config.toml
vocab_size = 8192
norm_eps = 1e-06
extras = ["capped logits"]
final_lr_fraction = 0.0
seq_len = 1024
doc_mask = true
dataset = "wikipedia_en"
Each number is 128 + 24 x the weight over its row's rms, rounded and kept within 0 to 255. Layers, rows and columns count from 0. Numbers have three digits each. The size before them is the row's rms in percent of the matrix's.

# gate: layer 3 MLP gate, 320x160, rms 0.0908, rows 215-228, columns 0-159
# up: layer 3 MLP up, 320x160, rms 0.0907, rows 215-227, columns 0-159
# down: layer 3 MLP down (transposed), 320x160, rms 0.0383, rows 215-227, columns 0-159
gate215 095:167119092112104153095126155128097110152124128112134152141119104067158179126133076123147145102124150147101097115128106140137156130147132109149106126145172126130117135159144113157137191107136161106117126102097141125145153138145095125115150120143129144130104123145153145134140110110162144102121153152131149122157146103118188131156122084096155129112133130143145149152076157172181128112130120123086133128174071094112114121111131106117137187147132143119139099108105150153145138173112177
up215 094:097150132137130111130121134106132102091118139077117125102106138178107109096094131057142107127112128113117170129154116152123102097096154156088199138105141143099166111121124076107145139140105142122178116151140101118111137145101098117122104099137114083144131105097132129123096143148135115145106134135098151129076117134163123144116140159148145122092118113151130160076157133164130107147120109147131111105127155174162110141132131123156133122103125103182134095134123076131147148080131128
down215 097:129135145150101122086118142130175092087080152093113143223098130150103164129107147109125119159123123132108130122113092148127166074114111166146170127139083143130080120124098089098128121134157168107123123131147125135165113155154069130100110135127162113137134130086151127140121160135138129121100096120125175134100107110132126124133158159126145104132107133156137126114127138133100120130088123107128106126129157097150132182102104130142123109116152125115123138148137069129168133153100149
gate216 096:127124138101081157129156134150144103077133087113160113114161127119126139100116130177114149117103158107106140104114123124098150149125166130139156101128134128094149118167127114150084108155141157092125163131132110115123162155148122152136106128146112130154087100131129093136171155127121130179124094122124174135138179089143143115119143088088120140123083150172131152163130135080099103151094121127126127117155144116134114124122136126154118101102159102147101107074117094111147184122177107
up216 086:117147122163151089145125123104148143175090100122127106104128153155126089101141151104177116122113082125093114180127112161168094138102139116089125128141107122132117126126107116081157151144089098139145080155145104119120116152096153111117137150133185099141135133135119158098138111100094152129126123131107132142145061130124104109116141164186149103116135146090092078139156105115139134143127137167149137169097085144137124087120116152133128133151132105107124163160133167131116108135141133
down216 092:146122130173117097148103097118124114153120150167126102127148156152158127118153123115143104105134105152157144166165113149164139123119073148149099130123109181134075149058122156144166114143104102139150137141132121168131093111134070106123117138090091137093136146116096134104095109122125161115151144134146124089101136156086099105100139155142153106125144148117083081100145108176140098091095116127126111115146115140142164128110121129102124143126130150137095121168098158129096116134117136
gate217 098:102123121111166167099129101163146085146133124110106126111190108144110133100064127111138145143141137172144117142132132151138155127132138142149111152108146125173136105156142092180153102132140131135100121154142113126115140149118151119132129133166144168111118152130147114164123158156160119100138121117120119134156119134139160123094140107149119115126105155158124062118078095142120163099111134173101115169118127096113136097086156127075105154135176099136142109123137139098113124185161086
up217 097:135170129124141115159102180113127139137154116156096107106121181139130089145169120138094142120109112119126114106107137135115130175149159117090180098144137136077139163112156137150133133153137109123143108135160160165125093096139116126089090126123117114124129130116105128114137079118126135141093141137116156130107172096129094136155098149143137139159118151094117186134158113159097095144136090131143156119117156123164134164106134106181135115161082125121102168127124115139106153099092176
down217 098:117097142124147170111116097121172133117089120144188128142097130125135111134163154113136166098125147135079156146148101093113126116124090189128156122131107126106094155113126192149106162134169125129131080138142122137117093099150140117111109136111124127126148123119137120100100128171107111161107138129148177083118145110159065128131125125122157162120147102134142133125123168127125087120174108131153129129131125112093116142172116088081158100099122150142107111151115104149088130128099154
gate218 101:152130153132146094105143143170133126128084131108118149136148114116156095164141149158149152122147147101115165091102125138143168096089098130098155102158125118154123123136140117131134082092132124111123128131071120139170119165156078100111112092087153162112163106143127085169117126192110137135132096111120150095126126150114111091087141124082119128086125159148106147106107131170127113164111145109122123126128162112120163087091130135103130103109146145104112128104180114123136128151143103
up218 102:146151119093146120208118159099140138135122118153090134113150138132114137111123143136111090138127088154120090129147134121106132164129114139131124148144115092107093157151140133175115111147107118097120124158127110150139131123161105101125151146139121087151117124136158119115125125115150091086103120107092159172119141120181131169128151163147194136145138126125123120099138092149093089135139108119142165108080150150142125202154161149135107144113142158146094159097083135142131122098143093
down218 099:146127140135108120164132160108096128128139168142158047117125146127097145123136112126119130115133108109196170148159083103141160109167146136128123178111109057115142137097168152169111131122130117113147118101097140102098132133182141132089140128140109132098119107106150127129139116127140145130083135106134151170103139156149113121146167155140107165148093133134122128127145125057099175135115128162143139150093150109160152164140096115151101149137138100130150134131134131131115130142127157
gate219 090:098135101113079148115126126117138106094115137123147144092117076116149105120138117107114113107109109157144114093082140141107157136076174135102162098124095148136103141084150158125115092102134111119126100102145148152117146174149123108155185161121157100130119098127118121163117094129107091155113144082119120157160081133107137100141120117125148107086158138131143109129089132184142140098138159110145153144104089124126125129125115113083121099172095165123136106097131154142112124109146093
up219 090:116145136131137111124091141117095118108107143096121139062130063129110120108136087098066122116121127119134142102118095169105180170097159121068109155132125159111105108116193124132147128114118095126137110102155148167114149137148114136136168134113146119116120126116123130121169105125116070108109123135167153145142089139131106124129122122190088148144155136120129129108103156172116114122121107118139127149182116150124132115108117106122150088136108131129127099110120173113135102178113108
down219 091:130144128175110122128111180153180116116107127174121141158090127172089163119084154117093119162159142114163098116077105149106123192092152131097135101143117145092113090154130143131134171108114131146147082130115110136129144138117122135122139134124116134134147165121106132125132116115099143105119130158146135185140110123118139139165157115160111149138118125097124123085123117199132125177131096106111139131112149124110104119117154134084132158131168117118148159128159091111085157135153139
gate220 079:135168135195121137135121091089103130089151119146144168099172106131083172142118118136128104121128124098094150103080151128112111103127133163147124145156113101156134125091117122129119113094112105157143127181122117127107130157132087092107120185135125120115086119149109133139173145130125135141130089111168085104157144095097125126113126104125137145124147145133085126081139125156112148133124087191082094155125157103129110133115146103147111117142121102159118120111113119174142108136100147
up220 090:134090121095113113124151149110118123143124130133138157169095113133152091112123130090114139110118141142168158155162102132166128174126153105127131111144123118112122110171103136158150180105123119106140115147167112091101139108145187133126113100149100134153157162120175134152084103138096136141122162095119164143051123150126119163130128174122113142131087080130133134138157167092151139126100147126110167076117090120118176134114117152103121128131122121114171159139131130095126145122148121
down220 091:138095069092133087149117147151117113189137128147135108140115111179142107115134089135110143090144126145172134097137136138140184158158161142151129124112131163156138132117101143137115113136155136139115145159145096124144136093120123130103112114156173129162122137096128108144135092105100130136128125123090126137083188100139122178128118165096169141154091115092160150138150124111126138169131104126119163113120112118148131117139129120146112126090136170097137116128095196096118119155168158
gate221 102:148129141124137130142110111127143128141140141152130097173124125135104180105103096117122146157149134133156117123133131122115101122105122148154139115127139095140096167140133151145132165109124128104095147120150122168140123138114129146188115123153111086114138155179128141116128113080161159166133117163140126141101130114071112078147076174104103129177113141059174126121133120105140146134109114182132131140092125166091153109149111132126130113154083136109154152174153140114066117123111139
up221 103:115114111119101129177099144137091113116157136126146128121148135124121119184185141126133106149134127132094165136101154140157104124133172106147114136148166099177089086118114110143186111124118085128118169135182138118141095115108158127122123179126147157079161152132118144156083110144140114168116124136144154124091143101098116118164123089151155141115138101101155134139117127118112169118133120121139135147087106106096132120178117117127155100142110166130146111096092094092116146114105142
down221 100:146125112109120122128132141130129100165105116119144145139107101125148121131113065113128213102121118100125136149149137085117108125134117171092160130097129152137105171113123103110101130104142125137140139119093156115155102140141087111144124080158150143166122105145139130117144125129144142102154142135145115071126140135145094135113133133128128101132117153184104133128115095181145094147114144148091130112140185133137136193134116129144162159145139084128117210120107130118134113115179138
gate222 111:107110166111122081107088104163130099130125158123139186141155121114146142115084128134134124101103122131147118151146120103094126136149121128151076107095132107113079158120150152113127135110146165092142147119122111157188116153168128135157113112134153130146118154148117081140118141114130112142133125147094152155176059159121145120118093120082124117141135147148131088119145125134103147128134121114103144116178136107139115115140121106120137091135098166154152125128171092069151154187125120
up222 104:159125080134130116127137126130097130117135129095143137104116103091144133172127106134129098128092134150088135182163090139125127142135133138107145120141110116116096125121158135167089119129123101096099131141159129129153082098089140104144070112122129115127131141116087103130105107116068128135128107164110147104106141129087108093140159102106104172102140080147133120124110123110132122149076115165164158118101075120166094135131126104140097074108135104097120161117143114110117105183131103
down222 108:127102123124097107138144163135119148121126132114141155133144106112128089136147138129153114177132143084105159117123118100172111132086138111110134104129133104122142155144185152152118137170123142169134128137110143108127110171078137131127085128134089118119123183081126171098124113140142114148101085128134114132147198113099112082134129118173129163118122120111165094143137141128140104137143145135112125164131171130169105118106149164177089105135187102110103136144119134137155103165151150
gate223 112:160134125138172148137082121116146126138098150077117143138112110110158140110116159146129136141148163142130124098166080133109156137152126075123145120101096105127131137110141154087122139106155129143125122097130101122190130138123125087142125134130117156131140160137148137153099121166131086094146174073119139094099134129137141107136109149118121121104127116142137093077159129101101182086131157163103163143129108091105152133145104134141134149096143156092185144146144097130098177154135108
up223 112:132095170133118105121069092180161143098121181140147125103156110128128097128115127126126152125119109138107117091150076116137164145135126116108101107103113112124108150093171119134121176063091125149116136111138084152163124155118147128128132128089120131153121146164117132172142152133137065146102175127101082101150137145126148114144144143149133112142114124140175112080151117083112129093121113116080138121129116118100120124158110101110135136117135158104152166129136116115119104161152157
down223 104:126106114139113136137131145129120106159123119121148123103145147145118118139142138141137117143135193130092165117106130133102158103154112138172110140157179106127079108110085117133102106116108137135111108111148125121102174160149137150138111089167124159113151126054083097111117124149109162162148101126139124119110122104115192148163128137157077114164099146120095118128105131116113128081076133141138124102127147144158119076121122165142128108150105154127127121086116171156165145115142093
gate224 100:171096158096112130135118109145072143115146153149147152142177109116133126166120109114104096141108137143161137149133138144118122096135158121146155132121148154146151134147147148124110141106134120150121116107150132173129101130151113090143083155082109146108101128137143132121129135160105121134085173132132145102133158097109145156115152106110192160098119119135153100142107141158138144116138128152156093123123141125091142112091135137138096073127094148158178101055097126098113088163105089
up224 092:134155090071165142104131138105123121117124105153135114135138148133081101127135135142172147101136106097076147099116149155145127142118105098098118131170120138126128139086120115107159127095103128149098134121111119138157131087156125146105126080090090102134143134149150112097146112140163083137147133141119096160107124135134159121133114164128057145094128155134139141156161131087158087175109111133179127123152135091138089105118107097144124139148151092130089124092125087107104123113114159
down224 099:141139115130159112153131072110097126139122150109168141086177121168132075117129121140143146135124123099122090133085142116103132155108122139120133109147198134156179118060103087108169137113137120152127134111164108147171138104176120094104131128085133094109121153157124125127091127142111117105137156093106145141109168145136155185113151108105123156129133113119132120142124152111126137147082138128127118104132133091099121079122171143102131127094134115129149104111123076124111131140099133
gate225 095:127110127160105137100087126123113122112113139152176155154188120095133161150142145122149170122123103149121134085128168144111136131167157128112152134141110143138103107103167120122140163126096139107111121103206088151116164152083142114128091126125125130120121126169141121183178100109128103170142120098157142119146121108094123146090066112123114126161122142113140150100153110131119117148115107123124146152090129117142133129114153080113157127181154111142099138098081106109132115135109119
up225 095:151117167152138142099123116150143142095139131161109142111106111120096145149145126142108101116151130092121081121154141112138114144124098129067146115111114100103143134066071136066136090092126114157139157151107117110097114084135157121143146104075096107158132150119096122182126163095141142153189097130128107136123129175155131143143121107122107129133139136172093152105091115109110133142101110104131064090156099100138122140114134126123121122120133158137146130162088136141122119123129131
down225 096:122116101165095162124111140127100131135123114159124198120141097138144194126118140101201172150143113117101111094139109173137139137129163140097120064110125110130121130134125121106098148117128162104108159148182137162132152137174184110145114131166107124119095163159117098121143110140127151166112168104174127096133107104119144134133116146140110126154111148146126161142118132147110145117131103112121133087138091096155157156117142139121128138158114140155111129151128104098152110105109096
gate226 105:167127146083134142110123125155159096079115163120142131138108146094142087103159110185098153137112141141137108128128144164167161141130135168101162094136132096162091136135160109140111154117125166146112137109133129155111123129076113137095126126112156119123125118104190134106128071155092084106121147082185098159114133118152101130127138110098136139074131117158142096095122149109101142116134125113095135144146135118165114136129135133113108120140120125122148126064114091122159098132110115
up226 106:105127129097141144065101119125173108099176133119137138159125164119108148119177137112092136141108144117116160095125156129139152145124153151133159146124115122113133136142109105112087151111142170127068082116123100136146129127167114107126128145120135147143097126111210099134134080144147149138133147116133114149134127129160112111112136113130144154100167085124116135146155189133135140137096139090083116120154134133141080151153120170125139116131111129130175094097131062139145112122112099
down226 099:124178215163129103114127120093159121132135125134139114127107115115144120070132115123099115129174175160144088073119150106144115122131173119133119152122179133159091143161155130106139133126133116141179112157112117081077128120151156134131118118112077151167112137106130091124125113137096128119124124146118132138152119129108115145122167154147094139139099151157113090119113123128124144126147118139177140159134119165128132079154121089113111073128105103117154109103153132105123094106128120
gate227 096:150126141106095112111108106162122131054128122141136161099160128081149123121137129151106125122139125147118133068111150122101168129117136157150120125124141131098116147109178131180119140100113117116105135115132136131149105116133188125152145157118131108117143093162180131153163119119109094137148101116121095103140070119085152125101120122122095140165112142107149169126117133157129108116102134095119122157124131145129110201109098091085123135170111121128162094084129132125142114183109126
up227 097:124101173141152140161115098109092105154189126131124102115068161133152115079110125122093126139095164120165086098143118159157102191141115112115126114111156135141129131088129094096141086166103146143107115110133124124162150091148107151124108125123127084123110120115123106117145131152154109103139126107118131114095169180116085144140129135120082112139111113116165147128101076124100130118133127122124132116106139122155122125082163134126112099156147145159113147121111136153094127117079171
down227 096:085125140128164111144110121136159085169092108145127134127133171113123148112144100155143134104109097092124140144128161182175149117156155101111113129133120121171089125089126140096167144112175104137148120143117114131143148102114088098090109098141130117125070127098112099101148142124163117115134123153143152132125187128119152162120138137085098140120116134166145094118167122120104140130082074153131142164117140115112135127124139098139142079143116140075147141124131100108130117096077144
gate228 094:113126120173128157133140116114127114149096152127114146125111138166113137056108105089124145107079141135090124146112137134100141136147090160086110154149173147116090133160128122125124128084139128112121085133113166186082132105145086148125107133117103118159139136148122150102146134098136142128139120121204138106152138105176124181126146158126102148116113110109096140110132113109104076142144170124081115117142143116170159088124134148129088105113094132140136126153140135130141098140124158